Weights of a small GPT-style language model, trained from scratch on English Wikipedia.
Size: 10 layers, width 224, 4 heads of 64 (2 for keys and values), MLP 896 GELU, vocabulary 8192, 7.8M parameters.
Each number is 500 + 40 x the weight over its row's rms, rounded and kept within 0 to 999. Layers, rows and columns count from 0. Numbers have three digits each. The size before them is the row's rms in percent of the matrix's.

# layer 6 attention output (transposed), 256x224, rms 0.107, rows 128-137,192-201, columns 0-223
099:496450419399496493572512531465469479482552460519497456519477436486494509549510534478556478521521437490452492476509525466442488458500470493449501551470519485555536494477517396440411519501477461448526516523496422429453554419511513517447578486488485524570516576474498523451499471471503511441405494489501520471584531551457555481466496476464570496543548521493474518489552485506488470469517446477496482534454551580489487500460506521502470482519559577535462506569514434492514460497545467552541502524477476484439435516522567557464495546471555489547540490571538519468473574474468456440472571446481483444483586473507510523555563548468534524454525495529557585540531489507466463508483
105:515465486482521499446526489521473504503497470453565408453500499552490554577533525542574549460548478508472482505595605555492467520523473509456489511472493507538475494490477468468511429502483496496543490510467491538468464507482519464501447431498467513458513504549500551478475518493460446493596506472501560517549437506518530433496586484477464537555506450527535520495605502478508434518468514495418540471500545567542481474442446478454446547525463504504508600514441541578495522519452550591532511452500485509569468478493497424469568477527509492503516588505492464477489486522475540491479571441520480454564494443415610490506426548440515472482495489512478529503434536490492454428510
102:556541530398518548464530570465462504503443533527552515482493473531497514488490521431611546530447602503513520442528515505500482502449474529540454486467608522435506459477460446489426537446518527513504472516533456522474539480490441463494491500523502420518542488419487578473500496455485481555479521575519462519519490516521475461519477488487455477464530505522503523487451455547391565489544499531475491536445471432456414456470516493445507497475554512523529465495512526523479525523446490501472502486566501437519482448453460490502508420560492548478553425527522483400495594486535515513497461525614506517492501556512499570529559450496573459544543464516487556524502502448547480495474
101:542512429445533535476441501421507506452474563509520580485521526533398530496457534531501509513587429512435491579511548487562556464433473424534557453407521460529430460448524447510509536479508468482504489498519482543505513472481512521454519605477424528476512499501547481586546415529530508409505529572421506583530491502475444479523457518493515523491544431557544575550522494573515506530513536469495527462479524477485536482511555442586523451528456525493506547523439475536495486471469477526521518507529513495559498475478528501485438455498486460486473565443511460542522532512494490516440482453553473494440549522532525511524511579466558534471498550498563478512520544468443517501500
091:463504520453515459510471530561603457461562518524551472481422483501501505501450539505463432455459523515522544537432515441519426472473481535517515556512422518538585508518458473535448485483546508524501509466535527528552474448453492521488506530527533501553495537543467481401491463372509526451540513526438517449539518487461443434524482486451534487532534493462449556495473565547448518523442509473474511467497475482485575503534502490499479475466428519490521453511488496469489482591468505495615436515549532508514404480432468500570529531449459510507420519493518430502541516468484490556582496478441437480429518487532500507528448453531492466569519497517545493465478534544562569519544
095:507496521488485519451441494487424466538445535470528544445495543481492495529479431475544542588510514457465488567480574484494461521469509489537508508519492539440559508554515503478556490571495470492489449539514465451542518565469417535482535522497499447536494433531540503523476498449545497503438536454517465481505510465467558468598457513462526487536517479485504529547638546474504525490425405441504500570490441534542465541457532486483529525542436460526524510514382507496477464518527531480430511545470527462513556459496539583568516500420497438524481485484545469525442522504500461569500487499490565435517462535478483540569453511461632540542519468511466536469486519544512484523492
095:459480473497487470524530524533546451445538450510522532511493424510482531469490522506556489514545440539470533526474509496511526463502491503438546478491510458455423542385503559495528457549493473540523462480536462438541509479417560485495488568451465487504449468542525494511510525523482558560434501505490542517579506511523496539464451494509596440447522537492553564451490442529519476497474471526527441501479506442452518459553534551514490583503434482500501512406547574550519548529556505494499401476479505470502480432502488556566543557498447518443563500467461466554579484493576450527518497479444547524540423471420485470461474545577510490438431482455548511460517532512553465509500
100:524506454498445503450541495506422453567448493525475520451505519440531458565529495492471520491484485482531382473486445451489462507491525481488477466498471465504537574522508486519424542507359516496440480477508447483490509512501553457532500487437522491505517492543518545467508462522514521528474517544534482529504521532486492531426517473515524488446555503536515514566507535457422545497523451490604503442495500473508494473454452570584503519489508474488578470422546497535523552535466523450483516513470548493484387440502587594500524465543556468607503521574542424524547512474486522465532512504539510468502442440521434498504520508519487536481470577493477519515516566508591447468573
099:477556536511526496491515473514553465438504412560527483467492545433479520508517468420571481514445558475490445561559471576533476470534521445410511364531566535472449473481505507506531456509477519537470481522556457520552434539476540479471483466569509524494506463500574484504464518422459473465486476442523470543429523499479503458497511479548520493500528482420525485557469563482461463578435494574534486510478522488511495564521449461507534511434495546490460483520478466512450535427500440463508516551470569435523603521529470569437503453467547467529490520516551510445583438481534491476488458547523459461499553494498506536509504506463431484511549494515475478540452501479414545469502
102:388455557490548479490545510491485513534512529420576476511491530604438505532545511489503479558503510471503484530495486546517568478561414533575548547563487472547494462464522519482463441465549543433550523468509543436499531540525482474519493549430513469563469538473558462474468443458561477521562533483491427515511495473480452444485543507519496455521511450500482495543559493562492478515482532505470449506510521514515521617520566525458522497405406474495516553486536500457500454469523522519559493550464480473480447463417448445538479531467494498530535434484485503572464549498546548475492577590523482442519542506481451524545518560552524470499452529491500474508586500523505560500495
083:523495496557460484465433457525529469474490510504534553519558523502479551417485438566505471526474484481521488544495529556551528523444509457474492508493445518475566518500495528483517522448564468498534521501491597581521452561514523486538486518518505448481522452536575452509512506478464443480472550485475488480448467489510501461493472513562454557498463567512564480489437470497500492470545569558513488528508439518473480432451443486504576537478416520383472491495551565458451474554456472471487520558464496500506485474533442581580405487564428425460526517456484506479554497477512547489527442566520580484581492511433555504493485496516507514512544489531528491411542533471593526490443
091:439518491561447486494446489469536413452530544524477523519498540482523501440457542449471519489503519439486507521396380553500504469435539557567475430515489523471508478455488546523451510442516544429510477521554471444586535494516564509562541493561571493498455494495486434472495447420474534459496458494474420476496531517550533471528511529500544573491505556438539469545415492483506553507469467468551503594511447474442493496518538575548481492463535521489525451553467431452513460460564492513528443503564541480479541492541468551529437439504555515448543480533503517501516490484462488522492470543434524491498491507591467486496517487505504428510508504519494502510570502495491510584415
091:426450538517449522561484519448573519412517475504379456521446494474458474459408469494354420459477489480518441545473535516497484511572509445457517497524456517496467508505556564495505465485458461522491555505522507483505471442499542540507500491477530582560471572501489448495549455562513497437530472476469554498516516493440508476515536413503529480441425522497420408516534481442502469555496524488494489464500590510508581504528527466483464509497447451470525555536541562561494492473549503511493472498480473554501481537537566506478489524478554510508485566503490511550506451516558479512475610495448475443546501481502548463478449483475473543499519492489457454504495540433486470563528
090:533494516572523438439476556502484523438527511506444506495530474517541434516541476486476493567422546488484494542523533473522456535516457541489451539546572520405496524503507486530515438562556573488482474494476509465496531499538543527538526433611546510466487504521453496409476533483461496557536444498542454440478468525509528474504518475514484458501478497487471439496385485445590513457484498576550433501557515447481447487534404511485504541525460439470468469501462506490530460559517569468524501518501447577542504477476503527571553499523510577506500492526504543531529464488567527462516522530470484519451500502436453488565517476592486482544451457542482419433551474474533412532519
089:422535483559543449425482460388407532477470474451453505520486548534518455470489487519546541564551506521561478421469496509541530555480519514524467482483540508523487485521467482473509509446465426449481460504527494468531527555487513526511456468493482420489540434419477482525456592534538466538528495515530467514533475472560484462480497493498488517533487484485504418468458472514557440487494448526485491574503559513482507538465530450561552486435457453512538529465494523524479548542493498490456496600498525506531572523528577515488460450508507546532497421430552552470488516507495487474438423535453526453472538556450466432405495493489491480469431508503448561516446445513442479462401
086:475469489523457462534536482523614530445538492545537489521528422526526486441536529496510476435462428604507560519504422581581476485488475482459487528564501474503530443459550474545413476451463531542481519494520568534450467493613439517570452480468500562459509543477508489569512523476457519514470491484538528480490556538535510511431517447496460471440512497501475431495425471485504551530565538525557440477518533491517443579545459495489443508529542567479540539514565493475448503518498470547514443466491434497448424496540452474544535458583511501443583489526497530482521448484463541516491486460513537511518532520503496569470473492540437561492521529461485504473545472487483481437465
086:479450528508436546482548469531483466521462512476506445506500560536497420535465561528424537542464493518525476446500491484450485532489460491555491542487516514497537492535519511547451540467549573486521483492455547550484571444585521394486524510500530447578549462445497556489474503498476413511531495468501484515408470491491447458541517492391428495495558515468472426538483549434504503447550475532471557491524438491511554530482454469622510517467468544501459462526493422508525453463480511505477588498561513540501563506522520456437515442482547516482405508485507499509440551488416557549503474549452509468471570487478480529474504479464507560485539522571476514493488452561472520472517
087:499587515472474495524521553481532496589601429473420416469469542553585516476481559520514485537468530544492611500528540561446522482554522499540480526464469467462448460478578456502544548474537527534532520509446486505485514478467469566521556559526500525534489516457530500514544567472531524459491505493433535519482455494508508525507510539424462480529471559504556535497439443601556489478447544527395480517499528532530514495477520494480483480537440514493512495563482436502525480458522536511418547531463440544497520515505468452513405525437499537415462458484445488511457486490553534482407508516469488458497530538441523528501570497471548483484505456448541515517499473515446569484439
089:489466492502490471523576476491472584558474527448479505559488466560520472518486533557410493531454519482522529479438543460520514563457417480526451574466423451570491550518422459562537537490451428446538512573465530488466559476489503561480507500520506462545483529480490595491500453537458517556540571485457481478502474447530524556475505460529480458453509464579436443444461503461515549534577472425466463449490550529502458440497461533481503498565556439482543522533490479501539486530529549614498492480560402538475481539509553468531493522543508444557561491470469532512456481546495492492487469469487521495488522496463482504548497489481474543507530448509563476517499527497603495549449
087:540520544555553533518451480493532520501495517464418511506457486507543463461466489539519536461517526513512494524486514436500418553512573459454479545462542503456449534531467490579499530456522483520492531511465523522511443493482520514553519498563488533521496522508499432514555488513426525530445526491456457433480515470447526571537442468512551493450508443559536531479499476414452476457540394514460511478450434512461485437434476521486444503545510495481425423499528450579486450486451527420490442453547572468515580451557583487447491503532474493465501502564517446462463484460461500511592434418500449538459514513496525399545505451484434533463519465519527536438496508482490516451505
# layer 6 attention value, 128x224, rms 0.124, rows 65-73, columns 0-223
100:532499526480562517504515501511503565482468485459507487513508485444434450586450442545482464555478491548547538518520532451425487476537444444525542540487478496481539513491527505475548514521519525565452522464480574529431566531496459506426459534444494447520531494473518458474515505589541471550472510532481554437462485480442529562467511486517491412556447507609434506481521507496444503491539519507532523430485556503503501555516514478461489480521491456499439507425565551549522461507465458478469549542426424487423543474494510549541539553466469522499501449381511476506550524570579485481553467507582488550471549490474500512512577442568501538464519439474498436459451457512491510487523
095:513524482554484495475467494571458433593503496459552531510505517528506486537575508515509523504548449490511614467510404507465486515487501518520471491531453449518553509544479409497514442518587512460493475440487526451487456574502501537460508566492456441399527499547536536531462599490468515477483490484479458479460548535553494586511492555511472494608584464503604563509521558506553509448448461541477531484507466547506499481487455566526513494530522497487477474513447492440535467507482558486500548443531503479484541495483461519442548552499444503522524450479497525520530519446446466475519407451483539530534512502481470492440536533479507446477456503483566491459525435589447505451440
098:431468478478486532554507478497484483530535472473437506503472550504491500479467501501474514474527459527528473396474456525430521502452563442536470526570478441602506459578475556483478530507491433555497512552481529585515451521529457458554486473455480457555483514449498478473466553469536482524504531519526491483523538476554533515517455505496451518484500527495518506543626521483408471534468510490533516520462442536550527519526580573516511522424524531561498503422524522466446509453514466536489466530463548455453497502464481454469500555532488455494515434485571451466440499471479488549426469489548520518579529550528502512454491466445450442486548506437517586648448511474474498512539
089:633477546489501578472529559533563506536507484522486507466594481435469543510504503497492458452489480498455505580526487496491498469523462445558459460511511469493449520512554517516606503574523549540535533492430492510487501414484518505519544452461528569505471513542496509524464443511489456524501478505466553528462530505512509566496518535490456529463560493454543541526509478471510478509474551514447501403510420534549475477519486508484453570527547419498493445521451447465543448408540502487510432407482482462470455470480508488501494474517479471523484548609471430492450444547549486461529601450580518468500486491579508539499535541502524481507533519490552496500503568458498414485544
088:510507483484524519564457479472442520522474509525510537541523577504548466553559445488452456501537503427532483410463519508433527501478467551499470512404555521545516519540478493445551535570517506485546465525535481482537463497464530453472544503563478448535519501468519457477491464480554496493555434550521462497551476507479508566573451513537494553520460520499539497469533490513506444492476580460480504524513566526478565422422507500416546509491531504450461567513493521510551510505487477479468591490561521499572521471482467477409473523460540551552404526459468435459472511470588410494503487546512369553510508507501527414476540558493518463494504497523507504593514467510560529510509
090:509552507488509433481506481444527614532461510529493504485518525458500576506554494484497468423518539508483461478515450505535451437488523478464549488550508487524494468544450532482559486502440454513434524492501454498500508555439438574558475545517484492509492549541492487516519425522584545459540496483522473556580449500489539497448529501541537551570442510529498535508486555534519541487522510436508498578436515565521490494518459506459496454529567499534495489508493556454468522506516455483553439521458494454505425544447491480557462544537489412490481418487467518428520431531560520481485493384518450548531443574521526489591530613477454453589471501505477479495518530468455492532471
095:528463506503560506554502422489467526451415632524579545494549454511383452503558417499512533484559446458520475495477488464527542487397454534456562483521547523522551460524472503438502455501506455529530500500515531452462441478516446527488524465489516541415566457537455468468453468549504455490525498468483531455509537489498425474537465439482523511565469469496470523485485467424472528498534482462498504538513463535506517510533525440500502500497532530536466482455515589482461497506483470507615460489606597503536532507541539513485552463526516456523559508501504557483513534461485466543609510511483524547488520501544502477473447535561430518550494540577528486494504452468494489512527
089:431498465506528554494427455529484512438532522535500489403493502470526518497532502491554509489501487472518537515519499496472526484578532537485498505444524452437519481511542547478420503553580563545498486479539504512546472494460398499552531534481439487454511515505499386538469487460519468485412457514502507511513480554440474447551492510485521552511468529490538568574480532525501503419500570567521544548485429444462515540475542520539472566507492550481455509545542529478536477508518484392494568528405514556499476474450527460500550480440516526400496423470503461504531606475468535534536505508539504541509480458541562478513488541492533484505521584502463550463518492500415477413516
094:495559460477437506470513553495472512455494487573462523477538488475492596532512542451495493525478482462421539432506552458535539476484491469564482407475464520534513504508481475441547500587475513467481424526576490510516511482486425534486521517455484462415475456486524577527479533503518490500554504507551502555547455558522504473486497535517462499533522531474477526511478524519447557539477521454564457552556496505532523467513526445535537538535554559523579536525472539476618485572545449555504532514563497512476411512497419510501510471520555547479498528464481483477535525634496520497393515543461477455536450559497497559439549528467517479539535511468429510548422454507483483491517